Weights of a small GPT-style language model, trained from scratch on English Wikipedia: local attention windows.
Each number is 128 + 32 x the weight over its row's rms, rounded and kept within 0 to 255. Layers, rows and columns count from 0. Numbers have three digits each. The size before them is the row's rms in percent of the matrix's.

# layer 7 MLP up, 1344x512, rms 0.0931, rows 138-171, columns 384-447
103:195144157165144131108115138104138115168117153124146124196112142184108102123153140088097105181138149135127134130096128122155122184153113064115118122161155135148156149143128206106101071142164108
101:126056145161140196156148211156104130121203156064139112116142079151144150124142118102134137084174078150172161110099110158085148148121160115111085150122132164132123114128135105130149132089077117
101:147214079117117161138161092134159106102136143160137054123122186159118120118121140113173112153114124175083123114089093114086066105088138198134101212103172109080181149095097122118075198187167103
102:102139147190173150123100168188128180128179119166134114068156060129123137119138159156130084115092180102110120106138141197093189130107120121122132100132099146092154144148084153169177071130129081
104:125118179123080118107114061127180157099118148151061158133117148168125125134101104133137163094204123134185132128084115130116118174159112131129127149149208145117117108100146154148127157158083157
099:135094157122072104132164196152128064160068169085107203107156167179148175109154140087113162163195140132090156136172152104117088179106181115157101156147142144157143104115204160165124103137131124
103:154175163152191113104108152140135139089132130132171194128136126158191151225187119172136129162144148159066146099146067120119153139125208144083111065120146151121157109120124119131130086096177168
099:172080171125113132127117124158147171139103099102126140111130117068165085114114090137083074156100137200120120143115161096131160084172139140083090106144139159034103157138178162108115106116119128
101:059127166148115078159150164139123066133085097176126108088073124062129174159139152149134157120139091111121147153185127035106092175170142122090127207114126090140166178105176140131134091118155148
094:113167157128189153114167106057097160108064127139104198138184184118139144116123088167153135111180132143119150147104091099152129184155155120135123138145122148131161133148095091124110125131193101
099:222121140129137144113099201212139133110113126148086147122109079127162152112064108158180131138083116178083131136167193161185094153080114103184089114125117090127154120124127126099112167145105099
100:180104096126144154169131132124134123100179103118121130119077125130115111222169104143185100156087205132194172120145112084199120096117122117040172117123148104146178121126105096087130116093155125
100:079133166111108155156084146098076117169149210119113156109197157147125133146155153172084104166124154169074109083121217133147068093149135161145187067155105119074175117109121102082136128145111134
102:194156121118177127159098159112116146055092125124093104085068185084120166171201103173144158137161091078116148151048165129159120103082091179146126096071158095091099157101201145127094091094102139
096:105047110170142128111107129173076138117102126103098132106095149178114178084110145152132126143163139163159101092130159143110133146126069151165085190131084124111143116126139079154164146127119196
097:120133186099149117112138137138130072165121133095127172083143098062156129110172150115142128058153178139120191100170144138145146083100156155087180112103220114169169070045132141130214132114131118
103:101050177193136102111147159136116098147093122098140140180125100187133126127171096120136135105057174128112134117169163100067123106124100126122101145125133090133146130150140082144105085174185114
095:107148121150138133149136166194119130127117140084135131088143114134117115080130102132121132174215134070029146113169068112168125118140099103086120093098139166137141115130109135142077190095148128
098:150114130126146095149122129129088079199067107133130121148132114147155147128122153091118124107150165057102098159136142104201164126187196042131188132072189102149097125132059127144113203119137117
102:165117152194125119120098112066125139110140102124180076123133197203110162128159127108108094111146082143081164099170144089147166096064078190134157131104140173183120149133152189099127171077139141
099:174122135126120079143141182139145135115147162139098141141141123139109105135197163149095160142150129077175094096121151133111145214099142182122101129085096141156088122130111138137143085104152085
098:128154078228179133146143066113082154121175163166106143138141166098081155150073154089080082168139048105144137129109124142077162153123100064104141139068135116074065051144191110211118095097169119
102:155171122122165132102154159128121173171143133110129103172156090166168122157108133127125107107163108123144093111156109078090143126116138127105114143086109156097187115104103184074192169097137101
097:146137133150155096134120112147196166193163139116060084140161111100089112170129156131132152133132200119132200125056162120057126076137153089221164123184173137136121106132165093196129088143153120
102:121147071126136136123128141157107138108124124130106144076090200137136139147140049152147166085113100150151116082081133117165111129118145079121174255128172173121167091109103167122118105130103177
093:154140184129078135121138173146148095162128101163132113161087068083113139118130108125122163123155133112193177092138120133129136084121133139102157118147141088184106075128116151165104157123118159
100:129142159154116091101146128115085168168097083106120141139174150150115129140148098120159147103119080140103161124089137142146095127205122150138129131156069168148162076139146126167119156134149157
107:114158110137140102111111150143093142165133217142144178072135140154143086103187092119132134114111154120149099121184127182114120117133151138121119113147136178176092098135108089123160120167125138
099:119136144140111150138149137126182101147121145188100149163081122095091158182161093128154140086128081088176122112102156159090094109139125141139159187107124132124132160162081114133099177172120046
098:090180090175149135090138174094165080102082120138107153118152144120076168120182124111102124101114169161132085144152121115128165105152130117144186125131086179102084146086138126106118121166116123
102:067073118105104193120106152145101140117134139078173102133184135132115092140102162162118151204102205082154125145120064113159152120152118141151085125125097059181126150125097140135086124110093123
100:074140148145102148144091109081171096135121113075178110165096086148137122074126189117116094186123149139118129097128147139174137112186110147101096154129135099131128106185197099191138142169157139
100:069153105137088157175130155130138124112055126086154172113130159092110156164144129102114143217144155120051141145104029111139086116131103157105064149076073107127130055110087055104141114093142062
103:128139083172144195152171201141126150136128134065083134103113113107160077130137155155102119203119073054066132092126069146073071178178130126116170058100089161143130118096131160132087104127147114
# layer 7 MLP down (transposed), 1344x512, rms 0.0882, rows 138-170, columns 384-447
098:216125114120065092104166138160101145082108166124164182196128145115130150104117146108197137118080172145110142171112142153087150147136111136079108142162089092152140135117150149148099163105175080
100:103130056146130125106154160097140120117175209135072167096076095090148131122098145074165092139131152114152091188106114117107132131186131180131081151133137132115148138120117127112169153182126109
097:172092133100128177139125100167147180124146130119109106109103098105077165143203062172145078134107129148103130179153099081180148113095117171143114121041147123119102124115075173143128127106116139
099:090160157107094124127102115124149135081165128135107176139139083148162099124100115139063128142140086106120143095124129165186130099192111139094112118072130054132151101045204110133094102166202090
103:121162175117098145121143127140145090114111149141132141166100125132097105189144172127150126158091099065137131117098137139142109105146142126103158146148126084122077098074138175083119141113123154
095:121190114194096155137109121135104140102103143130083135157057192108121161088102058180110176092152058136125118144102190126128136129152142189079102200164148114179185099110119174108097104153118106
096:124187072231152112069148120180125130167107101163133175087091105134169133132125125148120164115084201127135122134160170171076136111145150131095123126106187174123086115119156147109177146136143141
103:147175152123198070104154203165120190113055106132125188132087097132118122100096113105110141118109190101151132108164152129096086124112154158154140102136176141138099148105098157146166088113175144
097:103101117086123086174132111151112168186128188099079122149108149136210130105148162134115162087144121108152097119150096130131107090077170189100132100188122098175113146083189134132097132109175174
094:144096135155094126090102129087133174110136165171078133123153078168141108107131135107168074149106107138067114154118121158086186116130066159183127140158172166094160094129123176124154219138168005
097:159166097155170198079117167115160159092082080112105190055102073150111118110127131114098127128117098131084181105154155100161124122066092140126102130072141115163160139109180085102137159094109157
094:052149123048138140125121165118119094150087150123153088130121140096096119070140113137056139140124142104161079170142101100127115176149163124115154206155061124183162101116132151133131177122145214
096:110127103151089122158089132122142130062091202151127201156087119120140079193136117094118117143133110150122097125161113151158143138130158183109118128074129074113124103075090162154115102130156133
098:159221119146136068121181137100124141143163190125124102175145115167154098136139122108094137064131113178122142166185129035157041118134122086163151122151137182134149104074132167092089127096134127
095:083159141137150159107123105119148153090158158089187175118092150080188150160116115118127063137072141122154127099132072157100195150125172169080067131084162131162085148135110146116176149139089133
104:119105137127133100163123123118169131085150093141132123116126122163096159111141142097100098127120090144202088111143105081140098138138116032097148097116100205130105104125123171101162146095130086
100:098092158110102150106157069114156087125162149145102190156128145089117128110131139133119094141171157119110090089111103091120190097105074108096108099118148136173113158131135156086174152164138157
105:160169097138107154048160125085097122147190143151127098085148163046130113122154159147102135102153174128150133143109112104153149087124154111071086165150141100088118138115084125144179140125162128
097:092127130169138158147168136102108151150130155153173100075142124134115148177121096131119084086075127153133125156146119098165098124122124110131146145160104147120137183081171099138098134093081043
102:164156110056148143201132182097126143151172135177128124143169065162132120148102138122119143135151118136148120058141148087141129131135179164143139113166111183115055167139119178191113145135118110
101:126166154112082078083100128129074094165142111184114150202171174148100111156178102088115058160177109105118083157082077101133095131126100187159135130160120131070162061159227154178151149146134059
101:124152143199145111140143187151136084126137119160115161179133097101105097122102125140073171086103152134105107126084150110124145129106153131085224134108152095086106133113135107160116126136159103
110:110114125165131135147112123157129078137181096178152089104094120162117163112176173153090110123122121161168100078133149114107173158137115099168105145110183168136178100147158222126127111029092114
099:092134094114138143111126134200172102146123255145180139079125151119142160152170116096155113190133079153124157171100195215111107117124138120153103156140086228156167103196128148115125108185133082
104:091077095120147101143106103229128133153130083099137159055128161147147101128123112205183206107126103155095094138153177140121082129139182167074065096140180088117111110196154085107152159152187032
101:091137073134178107062120172134135144151167078102135175125169122135107143099099123138141181086166133151136083134140126084151178213113134130159092168122124070122117149126115108098161193205141139
098:118160109150134155168118133149109093206127148145123152126117123140134146096136104124146182118111152187145142098095094131129130159170142094138107128100154178151115090152126181082043057147085174
104:104142098105149098207101161112115161122198100168087118127140112145134118149136118119176099111144143158128100098166130120158132141133135171139140109134092150131146184101088127154133060146139066
095:168104100161152109208161168197179112124116108112162115100136167132140113110134092119075109112132158211134099195110143138114138158120122154175119115097201121132097172119133073149149116092133175
102:128100120136103142119146163063070085074127105118099125120096146088143109126083126130107142169162119087116159143126126125140092126102114137158101110127104083158089148084169146132083126130156098
100:109096108205119081108159129187223144111126090165120154130160115095186108086121108082112098122166089131122119104168158091133124114119189162094166098080099175120108177102120114141147097133132137
099:203126119125100140123165180156134152145081117093144165177154181119051174137129152098136150172130174159127109159201148163116131117111114116178081138135105155143133125162118162136159102130111064
099:120121151106093038053108110102086068134020121117171072115172112136119160095138120150143123119126171163114095071123200075121146117123113110111094127127167134118142165117105174129110093183172140
# layer 7 MLP gate, 1344x512, rms 0.093, rows 139-171, columns 384-447
102:133097133109194115139111152130088181129151115071120149166102096090191181162040126147071182105100169133152131110145137112113124096117124148110152114113135141120112166155094138107130115101111106
103:127126192105126088082128166105104115161136053155091140153098134118190108107122112145108130150104141157120131140163115111134176105098097143143178154156168160159112095117114152105111109181105172
103:112093151110181129155155156120222082139106115155103093098097094132098136139112078143101080154185090041187148153134118143087152133157104121115117181121119126095127162098144115113127125174145123
098:077127140143162107152163099206108075131097148159203153122138180139118126111129121098096122155153138100134124112141134067130123154164172140151131110085144083128147111178130134092126090161112193
097:077157210125171100199148115120136124113103156118145117171050124153072163067107127060128123134112204174108084113133206177166097135127159099141135139064145111127126102094150176151136107103102098
103:120050106134179136176144146140194145079117161117121150135101110098147143161105090079132130110074102175124146089145077169175132093103144093086159114115163148121093155164140128100115147132189131
098:108052085140126133150127116105142111170158132126092197120167144099114136152141146080098204050148150101154176124116176122133155087145142181071165116111157109107096128150173160133176041135135159
104:117137141140208099158190114091124144158077198194155119161154119127105074146103142112148148081093131154171121135107180165126113130135143139124095157155139195146176134185192133150111106117165088
098:163114156131076115172129147166152117102113125113184113153121089115123115080191124122078114095082106137166125160154149204120166144120093174166085129145163107162145162157130172126164178133126107
099:183154111131161171117161140179166136159167106176097171138151144148118160138116095105125134143128146165104145113193173119127115120131077139143094117135150102154097106134150132116148160161134159
098:093194090160167128123130095104094070159186118118164089151104065145151181144056144152056152076199124102180214177112147168115177080076157095157120130114098141134114123096159120095120138092168179
102:112130130145116051189118116095096091108164127134174093092109087150157141138087123132075132089139076092160115168128106084088198113152121101145070142157156127112114171172108158174102194159088136
101:140114152116088175079147138149122149176172155128104156091143109088134114112060123156115177102092145114147102106173177078100147141152154095163127134143060108102158101140036051115158154147119184
097:143159139108148161136195160178113144081147139114124084047177154156101120060175103098174083139181146101148100166173121190207112094154190145166115164161114075128114170141132167134080108177105093
096:123123115137159125151175119130136089066106143139172147162140175124112111159133149118118126114141132101165116170125094084106159139097157090130120161136127159085095075162159097132118138126107136
102:152175098140124097122114141133174125117100119144199165202124109123058134152110121145102087094194206127105105191128155137189129095122158156124091172087151119104166129127096133118075165094103107
093:126159144081171112091154129080105084156164149147077157045152125105080110182144122165122112142171165120219126082082172111165178122146136101142112151131149103144100132141051167151165072153124159
098:137113090087187131176178146106105186134132132121140167133131112116193108137119113106093128192115167142124160127122084126142121170127147094089116221137114134152132174093092121121135125134099166
097:148126149087150124160104145188117092154129167159146157139126127122134147128101100177146124170100160154055157063134104168104119138104138119151094115118164127131114131131169110106121167128130142
099:119127127172108161086131147175133131145189125164156081143087084143076134182128106069124144163114151096144123153176115149071106159169135168126139140124141146111157131154101156084123146145122128
098:185129118127146167131090131191119106139120183132186113102124138132135109152114106117084077192093171128073167138133115116153102067120140168182105161124135182167150160129111177078119134163070104
099:127210116158115146056141118121155109131117134136108121119122071119109163075121140166121134133107107099109081085107158098122141112147104120136079086098108129102197173093156165120105160093166176
094:141138116112133136106147120107133149107121134072111107167095128144087106136158111095149139095105112101080143123165116074083144108111152139052104088162103089111128102146157118117125101144064138
098:086138107071156092169109130092107104124141156088091100147103103099153170073102151179097091124120180123125143149123099136118185099092127142146086041158088082071098097131114162222104107149129147
096:089133096133160217133194089133113126128126089147113101212172166095150191102120194111149173122078148067091098108080178153160101071182085079111112107127169133075133118121152153158134055209122138
100:107104155124128109130099196092155178152157139167179126200081074154063116060094155113123059190130114129058121099142090096144140155130060114144160124094097111087176170098099103156101109123130114
105:144091140124089088174195131139115124128121147125105111114064082151206099133136118060195236136129120137133087161112134136145117132163101124183162201154122088127107175158179114172198153161128097
099:117121222136154152130146142138141119118068084143122142082173143076118135143072129167123193174156169127128176118103153149109144091125154128133141105129170176170154144142103152054135120094122138
098:085149142085177101143111099158142069102132106128174116149107156143126127133121164079081115134122107151113197155127164110132119183110136159096128126177106115114120175160083168179167089075086077
101:140100138153112151168133161165098126061092115174133146128090163071117081135116046114179172129164184087119122130105186160141108128153161137155217118098123128102105145114140179182122077112073093
098:187178131103078117145150123126173157083088148082105077112144119138116118109110095119106118135112116099128106098079091090123106139130107107106172133112100095205126108101147132133088100091195079
101:131156079120120136134118203159180139143133121088091153125120135078163118134124109118112143121112105127130180076106145076159083118114100156095173108159141155079144130149117201118125192136147155
104:125047098135124102099116147158103140131071097096125141131143086132130071145146186131109088191159159109161130093193147158146094081146095138152107121126114101082125135154125122159113128137096093